From a checkpoint of a small transformer trained on Wikipedia.
Size: width 96, 3 heads of 32 (1 for keys and values).
Architecture: RMSNorm before each block, rotary positions, biases on query, key and value, tied embeddings.
Training: a variant of Adam for these matrices, 113M tokens, 7057 steps.
Each number is 200 + 40 x the weight over the matrix's rms, rounded and kept within 0 to 999. Layers, rows and columns count from 0.

# gate: layer 4 MLP gate, 256x96, rms 0.191, rows 162-185, columns 0-95
# up: layer 4 MLP up, 256x96, rms 0.175, rows 162-185, columns 0-95
# down: layer 4 MLP down (transposed), 256x96, rms 0.169, rows 162-185, columns 0-95
gate162,144,209,212,220,136,242,219,202,207,237,229,128,160,181,292,183,279,259,238,218,286,198,140,186,161,189,197,167,229,240,175,198,162,226,230,203,218,179,194,204,189,198,182,156,195,203,183,172,136,202,225,258,216,140,219,173,188,194,161,117,188,182,200,183,147,195,222,250,159,171,237,211,282,196,183,278,176,204,217,214,85,178,170,176,266,182,186,222,177,232,141,236,181,165,219,153
up162,188,200,198,220,190,151,199,272,178,180,196,316,163,181,258,222,169,248,138,196,170,135,203,162,204,244,135,193,218,157,211,152,231,263,261,213,242,222,203,146,193,168,249,286,201,175,243,224,222,156,236,223,171,239,122,194,185,151,201,272,168,213,230,233,200,114,157,186,180,200,190,210,202,193,216,208,249,199,154,223,273,255,187,169,182,154,245,223,221,135,209,180,227,203,208,203
down162,179,186,153,116,251,215,231,191,208,182,270,227,177,133,183,214,162,199,320,171,256,223,165,179,161,203,212,220,201,222,230,220,220,134,226,175,245,221,256,232,135,229,220,243,164,223,184,209,143,172,207,191,272,184,166,132,172,267,229,234,210,282,231,146,207,175,203,242,285,255,211,191,233,213,198,242,230,225,211,245,207,159,175,161,150,228,226,197,196,203,193,242,211,225,189,202
gate163,120,125,222,186,245,239,226,149,225,246,201,156,173,285,233,208,229,283,212,155,283,226,251,166,252,223,146,242,155,169,206,204,203,208,182,118,161,230,167,226,206,153,268,237,231,107,261,230,233,163,167,166,184,250,224,186,220,253,192,264,174,145,213,236,186,204,173,154,206,165,221,232,98,213,204,133,193,213,208,210,206,257,198,271,172,176,153,224,199,176,228,204,177,175,151,144
up163,245,211,182,253,207,231,196,192,156,158,188,206,185,221,164,183,197,230,181,230,176,218,135,202,260,211,220,187,179,161,214,246,298,252,159,226,195,240,199,289,261,182,187,207,221,256,158,224,159,282,156,216,231,167,190,237,113,168,213,221,134,212,232,161,198,192,162,141,175,143,173,185,150,163,276,182,237,230,172,209,160,245,231,122,159,252,230,188,234,172,213,229,128,206,176,252
down163,237,143,233,175,257,216,165,194,144,191,235,229,176,219,164,161,224,187,212,213,276,301,245,163,123,179,208,231,250,242,202,213,233,264,204,179,217,195,198,203,99,219,227,228,177,221,222,126,106,194,234,230,166,154,166,175,218,187,211,134,183,160,128,201,115,159,168,225,224,234,153,152,261,214,154,230,172,197,212,223,192,156,157,221,203,156,240,210,222,265,243,251,176,177,188,256
gate164,222,185,259,253,256,237,115,179,194,212,173,230,191,210,148,238,261,212,192,218,165,255,252,205,174,309,157,158,157,241,224,257,235,133,244,186,205,241,213,201,208,174,107,204,151,170,280,199,139,183,202,201,171,125,152,172,160,249,164,210,174,291,212,127,240,202,147,243,201,272,196,212,187,243,204,175,215,199,246,233,252,181,230,224,164,104,184,205,189,215,212,195,218,278,279,226
up164,206,206,168,235,172,127,237,250,254,134,295,185,211,210,240,205,103,188,264,147,198,225,192,172,228,187,176,178,264,229,223,116,224,159,192,212,162,179,200,152,233,213,222,271,127,239,152,198,247,160,198,206,258,260,247,169,239,205,216,157,212,161,215,216,151,197,183,127,226,166,224,228,207,147,212,224,130,205,200,170,237,191,199,136,273,200,199,165,102,133,192,173,223,127,221,192
down164,177,209,159,202,209,223,205,197,232,258,136,170,171,185,162,160,186,173,226,146,194,93,230,166,215,275,219,217,156,207,165,202,249,256,190,179,306,194,271,248,215,150,228,171,209,216,198,287,116,232,194,229,242,195,195,224,188,117,192,177,155,127,256,265,206,161,243,222,190,196,242,217,234,276,140,190,221,252,242,244,180,145,185,235,215,185,225,205,259,175,197,256,189,154,243,244
gate165,191,236,276,168,169,186,157,165,189,145,187,224,143,266,189,260,222,231,214,147,206,217,223,169,258,208,245,165,147,202,204,155,203,219,187,225,199,178,220,154,240,224,172,130,153,216,245,204,60,237,113,212,194,173,149,165,126,276,203,178,201,146,282,223,118,185,164,261,239,236,190,234,218,156,214,181,167,164,229,192,194,249,158,243,222,169,142,160,158,184,148,267,234,217,168,227
up165,190,212,214,177,167,132,154,217,157,200,161,226,173,233,154,219,189,143,209,237,201,134,209,178,224,168,212,141,192,148,206,179,241,231,203,263,192,247,186,225,211,215,153,147,234,190,179,180,157,247,109,181,185,119,187,220,118,244,220,232,169,161,226,242,186,126,176,157,259,224,175,242,239,213,211,273,160,165,190,185,210,231,182,236,176,162,220,173,241,225,126,245,217,132,148,338
down165,198,204,123,183,273,224,205,204,270,204,225,189,199,247,188,248,192,260,179,122,152,234,158,179,173,167,157,192,200,186,273,238,195,229,185,191,182,193,161,151,151,228,190,155,203,186,238,207,215,230,302,169,212,222,193,157,142,177,201,228,234,189,263,204,217,252,193,190,181,155,109,188,167,187,253,205,182,92,186,211,179,255,211,203,184,239,173,208,240,219,229,122,142,189,165,136
gate166,232,205,158,208,220,208,181,232,136,196,236,159,146,190,107,184,172,205,199,162,201,178,118,181,229,203,154,183,182,169,180,191,170,203,225,236,267,156,238,199,261,175,266,135,124,167,210,193,249,206,166,211,121,137,250,251,170,201,193,172,244,197,192,109,191,154,144,260,222,200,161,299,211,210,188,174,106,161,207,178,247,213,171,236,298,152,193,176,205,171,223,195,141,230,229,246
up166,171,108,267,178,177,183,248,277,205,178,160,254,206,191,226,241,180,209,199,201,222,189,223,196,200,131,149,213,242,219,264,203,154,260,212,178,185,219,172,229,202,167,172,180,218,199,207,186,187,198,197,278,269,239,204,210,230,221,248,252,205,189,253,289,173,244,229,238,261,182,165,129,211,149,163,176,263,269,206,213,161,167,248,205,203,169,203,240,187,202,154,240,191,150,178,173
down166,149,221,188,203,170,213,194,254,249,167,237,209,135,158,196,192,194,232,176,203,178,249,204,259,178,250,172,229,206,206,227,245,226,230,217,158,268,227,232,176,99,214,218,254,201,223,228,195,243,245,208,206,175,168,228,175,172,235,170,194,191,268,219,193,182,161,207,219,117,165,250,235,240,210,80,197,136,173,168,199,146,209,190,181,218,223,160,218,158,183,207,304,226,207,208,190
gate167,225,216,218,219,237,153,200,184,205,144,267,182,180,174,127,144,181,208,94,217,226,194,239,249,207,153,184,212,181,209,93,194,160,193,204,139,248,187,337,196,256,200,191,150,151,217,149,224,229,223,222,192,233,157,218,210,200,286,169,203,217,199,262,239,147,139,244,199,195,226,245,252,168,117,270,175,242,231,229,203,195,168,203,208,203,81,166,110,216,208,197,282,232,164,198,191
up167,162,131,174,178,184,220,242,170,180,212,192,196,113,126,221,223,269,166,282,163,139,244,173,189,159,279,254,208,232,198,206,210,233,214,231,193,231,167,169,151,231,164,207,241,212,180,217,227,125,233,182,187,137,199,185,201,267,251,174,161,140,224,205,214,133,211,192,170,240,168,204,199,199,278,147,126,169,182,217,168,306,194,244,218,235,185,170,146,150,91,206,201,175,242,226,209
down167,212,222,235,143,169,198,188,225,284,215,185,132,145,223,223,157,236,135,192,250,218,270,243,246,254,200,176,211,201,232,206,166,143,193,190,154,159,172,222,160,196,133,245,207,165,154,246,159,193,173,131,246,157,207,220,245,278,235,186,134,197,215,243,187,190,214,186,173,265,160,270,276,216,276,170,201,205,183,216,246,258,203,224,220,236,119,166,242,231,71,189,193,195,255,122,132
gate168,197,194,176,234,300,204,184,170,182,129,148,155,234,188,263,196,214,247,272,218,201,213,245,245,262,143,182,214,227,202,124,170,199,170,204,173,180,195,223,259,170,232,157,206,134,144,219,231,160,159,127,164,160,244,174,161,150,238,194,168,183,262,192,171,189,232,165,171,231,151,312,287,138,130,271,147,214,217,208,221,254,276,138,231,207,183,255,173,200,169,245,233,126,234,174,225
up168,226,162,155,228,238,129,232,195,190,224,191,106,300,181,212,203,190,205,249,199,144,223,238,195,237,168,187,203,271,161,243,248,231,189,189,240,176,183,202,206,190,183,228,227,198,190,209,227,141,147,185,193,174,205,216,220,204,218,221,152,169,210,206,169,205,270,184,153,244,212,211,188,176,157,239,115,203,235,180,138,257,205,215,233,190,194,189,222,184,184,211,200,203,220,117,245
down168,241,191,160,210,226,168,328,193,207,253,211,195,273,142,169,204,191,171,186,180,233,202,184,259,246,242,173,193,242,134,272,223,208,205,215,175,204,202,180,183,187,236,161,149,193,217,225,152,156,260,211,104,201,183,182,207,140,132,168,267,229,178,147,192,240,188,254,218,206,169,149,175,201,159,204,202,206,210,228,168,211,199,195,166,168,215,214,179,208,221,179,100,227,184,183,195
gate169,202,204,200,213,200,240,224,181,218,183,193,222,217,116,210,188,203,127,192,266,194,207,153,283,227,222,159,251,194,209,160,198,199,112,196,203,203,166,233,153,212,173,295,198,168,202,182,224,206,231,226,223,174,241,155,224,126,156,202,212,198,271,214,156,197,164,218,211,207,144,309,292,181,289,197,151,195,212,109,125,222,272,299,212,244,144,179,202,148,120,273,205,189,309,119,198
up169,181,260,319,128,252,161,204,197,231,230,225,199,166,143,186,185,230,188,268,165,145,165,302,223,148,251,178,205,178,230,182,185,167,205,139,228,221,222,210,193,281,173,150,293,195,176,173,203,165,191,165,213,252,118,193,225,158,229,144,137,137,201,152,203,152,145,138,161,146,205,184,131,153,132,236,144,271,226,202,204,192,123,163,147,163,183,152,194,219,269,157,220,228,223,238,204
down169,219,244,206,176,207,237,161,200,230,189,183,217,190,202,193,217,253,152,196,196,215,227,176,254,149,162,181,212,239,250,189,241,139,182,135,137,142,205,159,261,173,255,216,127,227,136,258,282,266,270,203,234,145,140,185,183,212,198,179,196,227,240,181,192,210,283,212,213,151,162,307,206,257,229,72,185,175,208,258,204,161,207,167,277,149,81,192,262,146,139,235,271,195,111,180,148
gate170,224,271,96,165,195,210,142,201,174,169,236,248,252,234,239,156,202,192,137,210,232,138,292,270,184,310,188,182,140,340,232,208,212,237,212,217,178,177,191,234,191,143,165,221,199,122,235,205,230,179,222,243,252,159,186,173,182,163,168,190,205,212,200,246,195,285,149,211,151,183,245,185,228,197,232,176,244,131,189,201,213,208,171,108,248,174,209,206,200,234,224,243,262,201,230,205
up170,151,265,295,176,223,295,182,201,218,237,176,169,204,180,240,231,255,222,248,96,158,175,199,203,232,219,184,266,172,217,248,185,327,168,245,243,237,211,210,218,171,213,197,236,245,209,201,266,231,141,189,197,146,204,192,199,109,203,145,302,160,170,181,198,206,256,146,202,261,151,174,267,187,227,291,181,172,188,159,230,194,214,233,177,228,191,236,207,168,139,197,257,191,185,252,168
down170,215,180,346,220,240,214,217,182,135,224,192,209,220,205,192,227,151,215,229,189,212,251,150,245,181,161,180,200,190,160,175,207,136,199,240,178,121,179,176,232,168,193,172,215,230,208,224,213,153,182,187,183,124,245,160,237,252,258,160,149,210,190,253,195,188,193,201,215,244,289,106,245,184,189,263,236,246,219,224,201,197,240,216,203,216,317,171,219,198,251,138,184,214,234,245,263
gate171,292,190,256,176,216,153,171,252,197,216,223,165,250,158,102,212,237,174,207,192,212,275,180,231,237,224,242,275,172,208,258,147,183,209,159,213,244,151,230,204,187,170,206,179,235,182,177,140,208,207,185,195,145,148,181,222,149,131,269,232,184,267,166,235,199,148,209,182,253,146,249,188,163,166,193,141,230,282,159,207,277,190,159,186,155,218,152,179,218,207,176,149,170,291,174,188
up171,268,206,259,190,251,154,217,231,214,260,222,182,260,137,83,236,203,156,268,200,242,259,202,209,241,221,208,265,167,169,251,172,183,197,146,239,234,160,211,171,177,188,167,151,270,202,215,136,218,215,206,191,145,178,209,205,159,117,228,274,186,248,165,180,239,173,223,193,198,170,202,164,193,158,190,177,229,245,156,183,257,200,152,188,163,219,140,200,176,230,168,128,128,255,174,187
down171,175,181,124,191,241,197,182,163,193,249,211,261,188,219,210,234,142,201,193,200,213,242,160,267,222,198,163,195,243,169,244,207,198,223,213,235,214,220,182,180,151,176,208,233,217,235,196,226,238,224,219,108,241,263,182,197,217,242,289,240,230,247,239,217,232,196,211,199,196,237,211,222,253,170,150,246,229,116,166,268,192,182,239,178,217,235,241,189,156,202,189,53,206,172,168,235
gate172,200,207,168,150,160,254,184,197,207,148,170,226,202,173,283,254,215,232,223,190,197,271,212,287,281,210,151,187,165,230,195,240,224,244,173,232,165,190,263,196,207,108,186,194,185,181,240,207,263,186,199,175,248,257,196,176,146,152,178,235,151,163,219,236,193,212,180,272,194,225,183,204,231,111,225,176,134,266,181,214,289,238,180,263,282,121,164,157,246,198,181,209,274,205,155,169
up172,207,213,168,195,197,188,254,269,194,175,227,178,239,237,197,124,168,168,77,202,237,133,139,173,186,235,181,256,250,156,213,189,186,185,238,120,182,221,199,229,186,244,285,173,161,163,96,299,194,193,208,206,221,167,172,181,259,172,158,164,193,249,192,210,201,196,235,143,157,181,234,204,216,263,186,256,241,231,218,206,173,181,183,187,201,181,205,176,169,168,206,214,139,196,222,261
down172,173,242,182,197,194,208,202,263,197,125,153,187,182,162,199,110,236,198,234,258,198,191,154,208,187,224,173,251,197,233,175,227,179,206,186,206,141,241,178,196,229,256,230,180,177,157,190,255,195,186,92,196,220,143,197,222,217,219,184,247,175,178,161,214,177,143,235,138,241,174,329,165,221,244,213,207,187,152,221,187,179,244,191,217,204,250,189,211,199,155,214,319,195,192,280,236
gate173,215,195,109,275,154,173,147,108,221,175,227,189,255,236,297,224,196,230,237,177,230,205,237,197,212,179,239,161,257,318,219,123,290,176,179,220,204,162,273,257,231,204,190,175,180,214,200,143,188,225,247,218,194,206,178,162,197,216,211,274,271,246,185,208,129,225,202,154,209,212,249,202,187,230,213,217,179,209,224,266,177,233,139,217,184,170,198,168,166,125,179,251,281,262,242,178
up173,207,232,215,228,148,223,249,175,279,195,191,210,255,217,185,204,159,156,285,141,200,233,240,199,135,164,254,157,189,215,182,184,232,248,280,209,169,119,237,199,276,190,219,218,209,273,223,251,197,236,219,145,215,218,175,236,176,164,214,222,265,247,237,216,187,208,227,167,294,267,253,169,207,220,273,258,206,202,203,236,246,227,135,196,196,175,265,209,152,242,219,242,200,170,177,151
down173,181,208,187,144,170,182,257,197,215,213,189,230,161,157,207,182,110,243,198,137,184,169,176,183,227,175,215,238,270,242,151,189,150,165,203,165,214,215,195,136,251,179,222,226,242,208,204,254,210,302,233,181,288,185,175,178,213,182,180,251,140,206,202,198,273,279,223,235,149,249,183,217,165,168,230,227,161,173,256,239,211,127,144,206,183,181,204,185,89,214,185,134,211,191,202,169
gate174,212,151,198,192,257,223,196,144,108,250,106,225,214,235,215,162,190,170,202,207,250,250,208,237,183,213,183,146,181,201,192,160,201,285,224,203,235,126,217,102,218,210,185,215,228,234,202,185,189,222,182,165,113,279,173,184,163,122,184,221,212,213,251,171,186,142,114,157,219,164,240,177,168,172,174,228,264,196,180,188,242,266,197,166,206,205,177,151,260,198,258,186,235,216,178,203
up174,156,227,126,199,215,175,188,226,150,193,75,236,215,189,204,193,201,113,232,234,233,238,211,228,195,203,209,205,167,234,205,190,179,225,230,207,197,213,204,153,105,206,224,188,194,226,182,242,221,231,189,217,198,231,244,183,89,159,188,227,197,258,187,211,145,174,139,157,92,255,186,219,201,176,145,220,167,219,146,231,271,282,230,183,143,220,185,165,232,245,208,174,221,214,186,246
down174,264,246,227,222,224,180,199,189,153,249,212,177,220,231,192,228,157,217,177,210,217,195,196,245,214,155,248,196,179,177,186,188,274,194,203,222,170,268,148,165,220,226,216,176,189,199,153,158,218,190,158,128,205,183,253,203,167,186,260,189,201,298,265,182,247,189,155,196,209,163,187,192,196,226,173,193,271,157,162,198,196,191,214,145,286,192,145,216,195,198,167,13,171,258,162,225
gate175,133,190,164,120,153,209,197,217,161,195,189,211,176,250,243,176,317,242,246,139,197,194,169,152,148,230,228,191,148,217,206,156,129,180,226,197,170,234,230,218,202,190,212,203,225,170,212,148,118,193,200,221,173,201,226,252,139,173,131,296,167,260,211,189,158,247,124,261,165,184,260,196,156,196,198,203,213,169,172,198,210,167,297,190,266,184,243,172,169,160,158,274,159,238,196,224
up175,256,177,190,193,189,149,235,216,271,238,171,185,178,199,272,196,215,162,180,165,119,232,196,137,171,218,183,205,325,294,177,225,170,149,210,251,179,196,207,219,116,161,181,179,193,144,180,235,261,172,240,153,160,231,223,260,222,217,211,203,166,180,203,154,167,187,211,157,143,238,216,255,280,233,89,160,205,177,231,143,229,230,221,228,203,215,137,128,179,203,202,110,220,205,141,167
down175,250,209,183,165,155,106,277,118,246,163,226,251,269,260,200,220,279,128,187,170,200,181,196,113,138,224,176,227,156,226,150,189,125,139,250,232,263,135,179,224,213,244,217,207,285,180,208,185,154,182,144,207,166,218,134,214,251,169,192,201,183,187,156,147,219,179,220,223,163,162,212,176,189,173,340,197,216,253,192,232,162,220,232,183,140,212,192,239,130,221,234,254,216,194,194,224
gate176,202,258,215,180,257,236,185,173,241,128,248,212,178,226,192,152,191,210,157,129,135,193,206,190,158,260,192,178,121,237,205,217,193,228,256,242,226,194,226,168,323,146,144,215,165,178,217,208,176,169,244,254,235,239,239,201,169,180,175,207,226,205,145,171,219,171,171,199,240,210,221,179,146,175,220,175,279,250,139,267,183,219,281,157,189,158,172,155,221,187,184,214,219,78,228,179
up176,197,240,251,170,251,270,293,232,158,218,161,125,188,217,188,224,270,209,101,244,219,176,204,225,198,257,147,178,248,163,162,176,244,246,214,266,223,277,191,197,199,230,242,171,157,205,211,266,260,205,135,237,221,163,195,184,299,202,149,216,142,185,184,180,279,129,242,196,168,101,201,183,204,195,240,206,230,198,170,280,151,237,171,219,122,204,210,188,166,164,137,228,205,175,260,220
down176,140,175,222,166,156,144,190,174,224,196,184,141,182,184,224,241,154,262,159,169,190,269,156,246,124,171,170,215,210,270,233,212,287,149,173,147,182,163,207,193,239,236,187,305,216,110,195,290,138,230,243,140,268,222,276,233,209,193,233,239,214,204,259,140,283,167,190,205,228,254,191,256,233,209,200,229,215,165,172,158,181,195,190,161,167,219,169,156,186,265,225,208,262,164,217,222
gate177,208,209,186,251,174,179,171,244,129,157,193,153,201,259,229,258,186,194,205,188,170,278,298,206,268,202,228,185,147,230,217,149,223,165,169,184,226,183,275,213,247,237,148,107,172,174,271,172,201,133,206,170,197,206,173,170,154,157,237,210,214,192,225,143,131,181,203,218,212,125,223,237,220,201,144,202,237,232,239,156,183,168,199,172,225,144,168,166,183,194,161,167,224,183,171,182
up177,214,208,202,285,226,210,225,229,198,182,188,147,260,265,277,284,181,235,235,202,201,218,234,186,285,161,232,214,138,136,182,256,207,149,175,207,230,163,201,174,215,296,168,193,152,216,236,195,179,223,170,205,206,194,157,142,143,85,218,212,172,168,209,157,195,186,220,192,202,137,180,216,260,225,182,202,189,243,220,179,226,168,229,184,139,165,181,213,221,164,182,148,174,161,104,191
down177,196,256,181,158,210,141,218,178,204,212,258,170,250,174,163,255,207,300,198,165,270,204,172,194,214,230,189,184,207,186,219,243,215,223,229,235,209,220,215,193,137,193,156,202,206,261,153,241,243,216,190,194,197,254,221,187,170,237,235,265,171,227,231,174,245,243,197,167,212,222,70,219,162,182,188,237,159,137,167,189,207,212,244,217,182,189,205,191,200,132,156,87,166,170,192,183
gate178,193,168,156,178,223,234,187,160,190,178,162,175,203,207,264,188,263,208,159,158,190,203,100,128,177,216,182,209,173,207,202,168,205,254,177,178,299,165,182,204,199,199,173,198,170,219,149,191,194,148,199,221,96,224,184,184,236,227,205,177,211,273,203,199,173,219,137,167,192,195,225,197,124,210,214,231,146,220,172,207,243,277,219,252,215,185,177,165,205,248,240,186,127,158,184,195
up178,173,183,172,233,189,247,143,210,198,181,195,209,282,262,171,218,219,228,190,139,239,169,184,221,200,192,189,191,159,193,192,193,163,161,189,286,245,198,196,169,217,180,195,206,204,195,171,210,159,275,252,184,168,174,234,168,206,192,164,150,237,211,168,201,161,153,160,249,163,182,237,180,207,239,227,202,204,199,104,196,230,222,164,219,291,267,241,218,220,156,198,203,162,212,176,191
down178,214,145,198,139,224,244,210,197,244,190,235,229,236,189,224,222,187,234,252,237,196,200,188,196,192,193,253,203,189,173,232,214,177,249,199,260,239,214,124,133,250,134,159,204,170,173,219,210,202,164,268,159,200,222,193,213,174,209,227,181,257,215,164,224,212,257,188,134,138,220,175,206,153,180,181,182,210,223,208,255,219,209,271,191,162,204,214,225,228,161,141,141,214,165,171,203
gate179,161,215,187,202,195,199,169,204,212,180,226,193,211,207,167,156,153,223,207,187,205,176,124,183,223,289,283,297,141,167,192,184,255,259,290,176,192,124,230,236,251,179,197,199,170,148,221,185,159,189,243,239,253,141,224,181,145,219,208,134,208,224,252,193,209,204,218,98,213,194,260,169,174,228,225,192,229,261,248,231,250,196,212,196,252,193,244,188,167,239,240,241,169,122,134,155
up179,158,140,233,193,181,264,228,222,233,202,200,160,249,220,185,211,212,299,211,116,205,222,211,238,138,196,202,218,182,236,200,228,164,187,171,259,256,265,229,155,174,177,173,216,248,176,178,204,161,194,153,149,176,200,189,196,206,228,205,245,156,233,174,223,236,263,219,198,171,254,204,191,216,192,168,133,282,229,211,122,238,201,235,248,258,259,267,226,232,108,214,248,131,179,215,137
down179,239,285,295,125,259,276,232,189,244,180,234,183,158,117,199,167,271,259,274,191,172,192,148,243,232,198,287,270,230,234,183,148,149,179,241,237,228,164,197,155,212,237,257,188,228,191,244,215,258,193,186,151,237,215,232,222,248,178,220,205,218,145,159,244,139,225,192,204,216,198,162,230,181,191,208,136,230,179,193,253,219,217,212,232,206,144,204,250,224,252,181,162,232,134,207,234
gate180,245,180,217,167,264,174,159,180,190,154,211,175,205,194,237,220,165,148,195,207,166,212,254,227,196,258,162,235,169,205,196,156,192,235,183,203,276,192,274,210,133,156,137,133,242,219,244,207,230,188,173,196,177,216,112,208,204,237,160,227,199,238,141,296,156,229,231,243,147,197,181,124,162,208,200,224,194,157,261,180,243,218,225,227,243,83,164,135,246,101,160,261,178,181,207,173
up180,285,192,182,74,204,229,235,270,271,191,318,140,256,269,164,209,177,183,188,212,179,289,257,251,234,306,196,177,191,195,213,144,200,188,184,222,213,217,205,230,142,168,201,143,222,174,194,253,246,132,149,225,169,200,139,163,223,172,176,133,178,194,152,154,252,210,259,247,193,205,195,227,209,216,183,247,192,207,211,240,268,188,145,223,211,216,207,235,244,260,186,151,199,216,201,195
down180,242,173,127,143,118,192,227,228,242,223,181,163,245,209,232,356,226,157,264,288,212,266,192,289,248,190,246,238,164,177,220,222,261,181,142,211,197,145,127,161,148,191,228,173,220,230,222,233,220,187,131,257,176,152,260,184,150,232,198,213,134,261,194,147,261,195,207,162,207,145,236,142,169,166,241,237,227,196,195,173,196,209,180,244,177,228,176,172,216,239,177,135,201,193,192,225
gate181,174,226,204,227,215,240,151,204,187,159,142,139,148,202,238,205,173,260,178,191,203,185,152,243,195,229,159,247,111,217,166,158,227,209,300,195,154,147,252,238,220,121,252,213,118,183,196,182,223,153,184,196,197,181,250,162,256,229,185,189,214,166,160,178,211,187,216,153,214,186,268,198,150,235,217,194,209,204,196,184,177,190,124,212,243,176,165,199,174,105,231,223,210,176,263,144
up181,240,258,210,169,265,251,191,246,189,194,153,208,208,229,243,129,187,188,160,148,152,194,170,202,239,178,223,226,168,151,217,158,138,162,191,114,163,141,187,212,185,190,190,205,191,215,206,237,176,138,200,205,216,228,178,201,188,235,145,228,228,177,216,127,268,270,231,180,94,195,196,178,234,218,171,148,219,145,220,165,226,205,176,170,228,134,189,248,254,196,169,220,222,161,249,159
down181,208,197,233,212,229,175,195,187,239,254,177,204,209,219,182,200,145,215,156,146,179,146,192,183,202,229,227,225,219,241,232,160,206,233,193,161,151,215,242,172,220,167,215,193,215,252,155,205,148,157,222,131,211,283,214,214,194,196,212,202,197,101,218,199,178,202,197,175,207,241,259,209,160,223,152,230,187,76,185,184,233,221,208,199,205,202,170,208,272,191,115,75,163,306,224,176
gate182,216,165,182,201,208,204,277,104,204,174,251,232,153,155,272,274,181,197,168,168,220,217,191,282,175,235,94,181,162,245,195,197,255,203,236,234,163,229,257,216,256,201,188,99,139,83,300,142,228,255,173,233,177,276,174,195,215,255,197,242,196,173,191,221,154,222,196,228,243,211,186,227,179,218,207,165,173,226,224,217,200,234,160,210,210,127,184,202,225,116,283,229,245,131,258,134
up182,122,224,202,89,111,158,197,142,268,161,182,215,222,218,180,221,166,151,145,134,239,281,271,307,212,197,184,164,166,245,221,145,203,157,168,190,186,138,223,187,203,167,136,117,214,182,219,147,245,224,205,229,112,179,173,196,170,216,224,256,234,183,130,152,181,213,226,220,204,189,144,235,173,183,283,196,159,155,236,276,118,191,128,203,158,161,239,180,230,224,227,231,235,226,213,233
down182,228,193,108,227,212,215,159,221,211,235,201,194,211,282,206,267,244,249,163,183,246,216,237,181,209,254,202,199,147,105,148,171,168,228,124,234,101,196,180,222,221,194,61,241,181,220,202,132,169,143,212,228,176,229,204,233,243,184,179,154,229,212,162,185,290,200,196,257,229,170,148,297,188,139,220,199,235,216,225,189,184,150,228,202,285,168,229,233,259,194,169,120,230,228,228,235
gate183,201,197,198,187,224,187,191,281,254,176,284,229,239,264,242,232,172,226,140,199,114,205,199,182,239,230,190,231,223,184,233,153,182,157,152,206,192,221,213,210,172,268,272,132,185,142,233,227,194,168,126,199,243,208,163,176,241,225,184,236,121,242,159,215,212,177,193,252,170,182,211,198,163,132,188,191,138,281,261,163,249,171,183,184,232,148,239,189,109,193,253,238,268,205,209,110
up183,194,208,246,184,195,125,129,186,204,160,189,191,223,186,188,188,184,221,156,217,155,290,207,140,297,88,181,175,122,189,266,221,217,127,214,123,187,113,186,231,214,192,214,155,164,252,170,256,214,153,201,180,176,298,236,194,254,221,221,217,208,189,208,213,246,240,206,236,212,222,239,113,118,183,222,193,158,165,189,156,190,203,207,198,190,226,212,201,147,233,226,231,202,253,229,177
down183,172,192,125,161,142,264,174,192,213,208,180,275,219,223,138,265,206,200,158,190,241,249,122,234,196,212,168,174,161,114,225,172,253,164,210,262,213,183,278,186,211,222,206,170,229,174,274,145,196,154,202,292,202,147,178,215,176,237,232,181,251,164,168,184,188,249,179,173,153,237,211,244,180,185,169,233,232,218,143,246,251,105,203,330,188,168,239,239,174,250,196,200,222,197,217,254
gate184,203,180,248,165,188,234,224,227,241,207,263,210,194,235,282,182,267,234,252,187,283,215,172,213,194,173,238,222,173,250,193,213,158,170,232,176,148,140,212,194,190,175,254,179,269,165,218,186,202,230,186,243,279,219,216,175,168,160,133,144,181,229,174,223,262,173,200,208,222,179,224,210,234,226,198,161,247,146,167,210,150,178,256,166,175,192,192,176,135,279,240,269,232,199,162,237
up184,148,193,197,147,138,210,201,121,183,182,164,155,223,227,247,186,190,231,231,226,249,200,299,197,221,196,204,133,192,148,179,181,151,209,200,283,224,158,220,166,188,247,224,236,203,206,110,169,147,192,196,155,197,239,200,206,201,160,180,175,129,143,285,217,129,234,91,131,140,265,184,188,172,151,215,211,189,206,173,165,177,191,209,177,221,206,246,221,174,137,126,160,199,228,148,186
down184,175,172,211,156,172,195,184,155,152,184,76,161,176,207,173,190,198,157,231,173,159,250,224,238,205,222,236,180,169,182,164,199,185,268,180,190,361,207,191,225,170,227,126,218,215,223,246,220,105,185,194,206,131,190,166,206,240,200,190,182,137,162,289,224,203,236,167,237,219,158,307,285,168,138,220,240,210,212,240,159,197,198,228,199,216,241,201,189,177,168,210,114,240,190,242,175
gate185,194,241,203,198,186,166,226,182,224,211,262,148,173,211,160,221,192,234,314,193,194,233,223,163,248,195,170,236,196,188,283,154,191,122,216,256,202,248,246,266,200,203,259,205,182,181,167,171,159,216,268,234,182,245,254,252,224,185,182,187,158,242,217,234,187,138,148,192,161,156,244,149,167,217,150,174,173,231,255,242,228,234,202,260,163,225,266,170,160,156,191,196,185,171,127,215
up185,162,242,150,183,220,240,204,148,189,196,218,154,255,241,209,188,126,149,187,168,202,229,106,207,199,228,219,189,258,264,157,274,231,234,161,182,210,168,239,152,206,325,267,153,167,176,184,142,218,223,174,188,181,223,195,182,148,181,218,187,243,198,208,212,200,169,153,198,199,207,258,220,243,179,296,264,152,227,152,168,222,214,282,192,235,201,182,204,169,202,176,190,223,170,231,279
down185,206,218,211,215,227,149,180,200,184,183,180,230,252,148,179,177,242,193,247,212,165,234,207,251,267,172,207,189,253,139,198,195,205,167,264,154,240,160,192,202,164,176,239,219,174,74,160,279,183,320,225,203,213,204,205,265,203,195,201,182,167,217,248,148,210,179,130,183,272,202,242,186,182,199,212,200,195,200,195,199,167,200,204,129,222,108,289,233,265,154,150,204,254,189,215,159